From a checkpoint of a small transformer trained on Wikipedia: width 768, untied embeddings.
Each number is 128 + 32 x the weight over its row's rms, rounded and kept within 0 to 255. Layers, rows and columns count from 0. Numbers have three digits each. The size before them is the row's rms in percent of the matrix's.

# gate: layer 8 MLP gate, 2688x768, rms 0.095, rows 2433-2488, columns 224-255
# up: layer 8 MLP up, 2688x768, rms 0.102, rows 2433-2488, columns 224-255
# down: layer 8 MLP down (transposed), 2688x768, rms 0.0269, rows 2433-2488, columns 224-255
gate2433 100:151127146086148070115125116125150140140122148119089060095129160105138083163160105113103192168147
up2433 098:157120120160099104139130083174176120104118140146047092151127115121117130114080134143155103120139
down2433 101:196161073143152147143168138170152130098170106138112141135165152083141110149150186137104077159108
gate2434 093:092160131126140070194155160109162133155146142131114107140157138111080162105074184110070110123154
up2434 097:092107144106107108153161120130150137087128105022133090088118128133053124146083121167149127124154
down2434 094:068123105125087151130146139128091151137151158101102099094133155081105122131105152164142095196102
gate2435 094:143140129115091113129118121165133065113133194070122175137121114145103104100155062131103194155120
up2435 101:160149123129137145102089162146134136125153108139089147165092143157133115095077131180152128107090
down2435 098:138065109168124111090142136146110144175123139091162100086073109111146190140146102131084132092158
gate2436 100:144196138160108125138185195159152147101083087089147155201186094099123112099124114085107137175119
up2436 104:122132176133174127156148195184150127163116043119134181141122072117108165055132171202100111090091
down2436 101:100128149170079118122105086142127111160199185129099094142077174085132123122156113142118102153109
gate2437 100:179116179091193051122146152165119102135190123111155147150138162193112093144096073112174142174177
up2437 099:100145064107122115107039127085118183147203060103147155083147183165144136096142184087099140141114
down2437 095:168054107103116114165090160087183160084144087162123141058110140140107133211159153103113172142150
gate2438 104:103103125077099126158142112135190085159069144140128101084123094110123117181097216144084118159175
up2438 104:157074064128071132072129153077104053150147149123100158121137109128103154071142094137086128117153
down2438 099:134169132119126092120114112139115146137164188182125106115171142145125133151047114083101091108132
gate2439 098:120131136078152077157106141165152138099081114146102109146113184139126153110132150144197171110115
up2439 097:110179171131125147097101092109137119143125151109179130137152167152133107102132128137139162145105
down2439 096:106141133143103097098122076112094081104129107182137136113118076108185101114105170149083149124084
gate2440 094:039170090071053105144140143143150118131130121081122168136129116114193148119111090136185156179138
up2440 106:152108117097135117127118121079169150135103138123166153156136131103114139147143162165123139138176
down2440 103:084106114174186127099168122140136147147168117137106085075138119157132133099137158122134184075118
gate2441 098:144114186093130225110078130161122122143033136103111123081143133169140157188130173133184181071169
up2441 098:123157080169091197150158144103098132121080124108135130076090137146157135102129127164080063179108
down2441 100:078094146145094128099129107158131167121089156140127149105107159134184127109167156179112126093127
gate2442 101:193083143105122118119138096178150111183118142101141127158096188121157184139145091058135107144047
up2442 095:106166123108060113128063104098115095106127161067078127130177081128106134149133140093158159089129
down2442 101:135144130135117148072095135122100134132113141062128119154109122072131104139163148150134129143149
gate2443 102:128150112090151103179123117171106053185140160139181152166101072154099156180111115114101125074184
up2443 099:113124123106109075149123161167152096137110126119150111110181117150163133191131141140127180165114
down2443 093:134138086157135079157080140168099068074154175145163170137150159093154160163135087171147149134138
gate2444 101:117126082127136117176114117164104171217136185195173059086112091132145097125085103177101146141123
up2444 096:115144132126080100156087136165123146073127214128171163077125163119114144156138153155179131101106
down2444 093:116139122167148144093142113187098142147106119111150152130183142178103129198078160093162113143159
gate2445 097:106114112135094110126143098132126124136133151084129131121151126077185124145185156103147114081013
up2445 105:145169115169173110132177155049100111140081072134116158178107137138098138122107103130098123109095
down2445 102:118111123118133101048160120106137088100121156116142148138176099171075185126082125114085176143118
gate2446 103:069131103138142100144100143042092113131086118150156144132152137105127092205181114144173117122120
up2446 102:132124098118089168106119119130131120077147145166122178119093117122088092156158119177116173182145
down2446 101:015094120095131112116073083094148123145151104170123144102146105087109150119162197167111106092141
gate2447 103:124082110061121141077100121133119187088153150181148133113086142149113112070135151107204154227184
up2447 105:173109121136137090073129072147166138149046120149122123168127062153130117171073119103128110140176
down2447 105:114121141147130089077104153135060157126117116138081106150055169104139136137124145093135166109095
gate2448 098:171169149126193155150067128128107186083122151111118116111150114087115072098177111119123126140116
up2448 100:143131101145140063063127157115109158149084120215154108190149193123171078126162117110150111111167
down2448 095:152125130196048159095123076124157084103096223092098119114105087138134144191095122092107153130138
gate2449 103:131141124105116078160116103088112128143174138107179110086157059112113140100160081126144112118185
up2449 106:115186142165096145160171097101117104139123170168121105134137141096109141123159173121182111149121
down2449 097:094155083125134134135135110122133152104162163165149083136111123128110114111086108138141143107157
gate2450 098:146130075133184151116128159124151088154150106167105112109120155113115176144081154141150115068134
up2450 097:088116144112116131119097131128112097197141150133158071028179189139167127125132116077174098139103
down2450 095:111105130205094129153101123128125087103101109124156140136128125099152125125120143127117172073134
gate2451 100:135142084183165130134154062150139135112066179089119135099146143109174078111140120099109148084156
up2451 100:162133108141127170140134150128119138125194145150133134109113143151120178144213149091107142115131
down2451 097:095103118118114068148084171112213133183166140169092067145095137190134110144151126126165147096142
gate2452 097:071133083118081105101154185094127207178091138105146117086106107137137121121200128124168123102082
up2452 102:103115092093109106107115062133185077082158078107130112188210070052081111115146071108108154116128
down2452 098:086124162156077114142130169154161118097123125135154154136108120150106089128090105168196125112144
gate2453 099:126179130182171128085096147122112067151108110099113132083140147148074097129124176092137146202154
up2453 097:098125095106137123139143079043138054096109131086150120189097155102164121062116091132089115126098
down2453 098:167116113122183101145060145203075164141133088123177189186108148195075117103116133143113116115139
gate2454 097:063140139156088080137123145148113119189127082134138131199197118152124145136146121103152163110158
up2454 096:141129130162192118146153108124141139104165140081092115133124167075160110198111128179129157149108
down2454 095:065164094105137152146121138137135139156095103124169121179121134105145146042151153092090128099107
gate2455 099:107103163084138109153118133109116115064121111129156116130164126170093149095213158112095105139158
up2455 099:072099104158132132082122191152107082119178155111115137136116167117064098119066125130117102171142
down2455 101:149161096120094162132117148128070128115128112165118135095109166073139108143100109126108137160097
gate2456 107:148131133144166144156148127062144135135157126124135090152131105119091101214130145154168126097106
up2456 102:126149142141146166107138156111085142142122122084141109101085104116130099177139090172130110129170
down2456 104:174131110134132097119158175115104102125149115132124131151135068174171158179180136133139160171123
gate2457 090:067087080115152115146127119151135101132151149117106138109123153076139107147145090124140106176164
up2457 094:121112225128151145141105172103127132154131114132117119130143100146159168078093077132105140131136
down2457 089:057136129151122098090130142112141120112128084144097116091136141184197130132131185149169117129168
gate2458 099:124142153172162161080111146180138141149123150128053182113165112115199094114142108074104080127157
up2458 106:119147137086151129178078138168065171112150135147121132118134061105119151136136155212095103109129
down2458 100:141119144124153120118164176116125127157138160123108105157086135127137136115129182130120079124134
gate2459 104:157120163078127128177168164096145112133136096077120129160143162123099111137098088074202143157131
up2459 097:103138170144126133108131085187083082111093116101129127179164125107065151129092099117108134102134
down2459 096:119145158096109136163147086132135068109099146099116093141121078118148104110133056166167137100108
gate2460 100:126103132109155118143149104146173109120129157050181100179090091073072137139141137159152069166146
up2460 104:105177127129120123094162088078123125136104180146153157152151125120124132140175108115202142143167
down2460 099:066152078139132129152148081107118169123075148082168194150126081124121110127164233142108123079140
gate2461 091:124157149111119124147158129126108109176146113134152069099139067186129113079100148168126100142083
up2461 093:092131139129140153098104110097154133119129117139177139192176130119177118088119125112119140079111
down2461 092:081184153133139158169108114137094133145157143149067097158136138077111129063098178105128192082120
gate2462 132:139141118120106143147182146143078127187134163186130172111072083120100207148071165110108170160143
up2462 130:099083102095045132100096147117144136102160099110104081067177109149141159161164097136074093115109
down2462 114:153131092150174105115181098103093124180121163180130163165064131122127119120103117114138151130099
gate2463 101:112107145148108180116090169116169072165144140097088149135203117139154177135115169101109160146084
up2463 097:145126132037159097113106119208128097177138090126141133157083116093182128144173097107116126130142
down2463 100:146114069083102179142134135103098202129134110093092027128097140184162097124181173167159094100123
gate2464 098:089094105128144116094253144137134080128109136141191158145129095134207133143130118092120157127100
up2464 099:112126139112152081090122116123151136102169130106088141126155084108174144153059163171083148099181
down2464 099:116157109145127136097110191106117146151229106119091131157157142116124126126171098117146183107031
gate2465 103:114107060128151112176154091100098143122164178150139137175099187153130139082117130130192107157150
up2465 099:115141155143175136144119125092129113141140109131131105155210128094137099117119156152113141097099
down2465 097:134151126172140143125137160146150104105206054091109132138137121105143120155187200085092123126082
gate2466 104:206186142120095158143060161111130139099136133129156101099092077126078114124107111157091147197200
up2466 102:079065076142097119097102123116140136133134125173164152192081141178111080102125129121070101169130
down2466 102:123081127051115085109092132072123172107098113129150163097111079110151156124148150160078118140089
gate2467 102:109128132075054151132127149135123181107133123126126154110178127112157106196072161209144171134066
up2467 104:160099144191170197139211088162128109157166170157159105163028124137180178143128167127134092145099
down2467 104:169157144107155189118186091191064112136165158126136091115097076136144120116193144136169117128101
gate2468 095:073079163053121145141133102112072145164113148134124129133086108170141090168178148109126154129155
up2468 099:166157172180079107125198162134106139127103107161075149143106095090162131127035127110108111097116
down2468 102:159138209139169112102118111105156172110116172149183144102109153144148160105124167196135126139114
gate2469 099:113147142100132109130088122137092111120133110118102146107109141124151142139115139131192112149084
up2469 098:156110182124152129111085179096160139127114143131117118147163139126155105098118146156099110083184
down2469 096:048121072125126195145076100162143112152140130095170137120149123124020116135163182136141085167166
gate2470 105:101150109190159152133113129148114122146099115164109066102045181125118149078137104124086124073109
up2470 100:183103120128121127096139146131100046122141064110150122151147141167154156108135072113133122175191
down2470 109:196106137087118142078113221136104113115122119127118219106148161143095104176055123163186118188107
gate2471 099:144105146140084131079100164117131153142082154137199126174116151090186120099146109103182093141114
up2471 105:134084138128076104168104159098123099153097136183115191155108164130132147100137127145168132100101
down2471 107:112165207097102113122115150166134114117133139173154093117099126183154169095128101133122163169148
gate2472 097:112099145128118075094143129138133132109116159099078168124102127138134087120131160101169128094085
up2472 093:068125161102167162101170197143167142094129080123121141124150115164159151145141129107123140127104
down2472 092:074126141174164137136140105135121118092139119151140186161150147094102076097136141152110128157129
gate2473 086:160147125067070156191122116129116150117089148119114126127085118154135147127124062153122154142157
up2473 099:142174177099135064111083213106124072131229114121129140142153134086116080159154172152232110168171
down2473 091:137113137073149137143132125129136047079124127148046092159089104095104166073130198128118119106142
gate2474 097:118136097130124104151135128092066125122127091166118093129133148128118101128147228096104134163137
up2474 096:086131128155189126164077154162177124087115180125121153107135102055179155112153132153121125109123
down2474 098:146108123130129086102083144168157116141158164129108137115146119059161111130142144149140123141128
gate2475 098:145132167107117103154146185178082152117079179086149158143143091129120156081178126146166083153100
up2475 093:130119187093135073111139157079125076150106142112126099083136142160200151113127106161162140078120
down2475 098:172157074084174139141132185112101118150124157157083147170138139139155183127132114117152176186145
gate2476 096:123156149139185102101128134109125119109118155156164087092138159177127106153112117092116117117135
up2476 099:096119176114091135135127127136158141096144150089124124136118087099085126110096138117171141088173
down2476 095:096068106118106132149165109060131094083091110162162130140142105145117163094137128076108101120068
gate2477 098:160168088150135156153179164133089095149132102149139151172115131124146111159148125097078105095130
up2477 093:069181075140096111105088088128119101123107158130163134116158103106095132132115084121143138140196
down2477 102:091131089095175138138071130102058111145100149136183181101095059057115151118097113131112071132149
gate2478 099:181149155152149126107094081151143127117185125118108161182175088143120147150167228141095079190100
up2478 093:158080112130113136079127119129146106134126109162120100089115094135126168155072104086133129136114
down2478 095:145070092188131094152102079124085134173157163172127103144129131172124134120096158078099165166102
gate2479 092:157147118134138171113125148133142118102133196175133107143167118154169162121139131117125118108099
up2479 094:124151109185109162099155177132147143129077203149120123126196156157114168082167151128131140151109
down2479 099:096122171093104161059134117133130103141110107207122117125119127133149146104123141125136109094136
gate2480 097:157119126141049084138203155160081160139121146120092053083170083093125164126153132156134114153150
up2480 094:136105116140199148097102126175133096097134135127078080116118161204160126170157094176108119114124
down2480 097:092093126130110138070131159095141176110192117110119114136203149144111165128157160152149089154109
gate2481 099:168146155130051131146207108183117076153148065186095146101081131148131094109117083139070149112136
up2481 097:138136103141117176149132140109146142115142160173128133157152146150103084141193135159148065074121
down2481 100:136088043108094140166195118124191111131109127172133127133144175120128116128120121162079104110175
gate2482 107:115135059115122106128057114125129127064089135131182162084098136109136117091127097143151122148129
up2482 101:078162153154163172131152129176149117138093138144112130149150140128145096162084114092175144201140
down2482 099:129128065104115127130080110127140131077105133077086120051178109126181151112156093128154160158090
gate2483 110:106179128051078087174123208116093141088173166124133093074122132094077155132160122060161156158098
up2483 109:131111116183174110156092139151138136152059080090205101127159125155132167141076110165093081088168
down2483 118:140150130158175120136133149119116104121129108099116157189132132121173132152106132176143130076085
gate2484 095:138166098135136141112149153149107084099101113137174158109097118128147105153105139170099205114129
up2484 098:119082119113151123073119127134075138146068097109181148071152101142129096124133048152148049119096
down2484 095:108127143180161079177121157140150094177121119195140078134133127137188061111105179143135162147177
gate2485 095:132085145131122142181097112139143126189125095186109103133169110113118155172155153125123152172116
up2485 096:130153169175138118129205105048110154159106125129135095104135127122113096106143077200174138083079
down2485 098:155106110137094120116136094090168117177156134111154100144116169183163137124213145078189148114059
gate2486 094:128166148126147125103144149215123143102026092124080157135099171075128150099127138102099168144152
up2486 098:114115123110103103095107083111129097131153130126158101087150152130115175156153156092141157128124
down2486 102:099167104169167094118159131079158138168169093098117073135117119067123162116153072125115154112109
gate2487 101:138124096121113079048108145138167111148184133142155206140141047097139086095058094094100133142106
up2487 102:222092155149062146112192142125120148176077132092124079186164104184093187120127131101131115119136
down2487 097:145085118168152083113154075089126105132142182112105151141175175148132170122120121105100122149082
gate2488 106:127101084159109046095108095121098091118169161111144170149140109074132146155096147160131125199129
up2488 102:090128058131124123146175112157124153148152104106060084118087163121167110097145127106088128157120
down2488 098:152137127171110135154088080107139143184135120142153139180122125168187083116145079163131167121104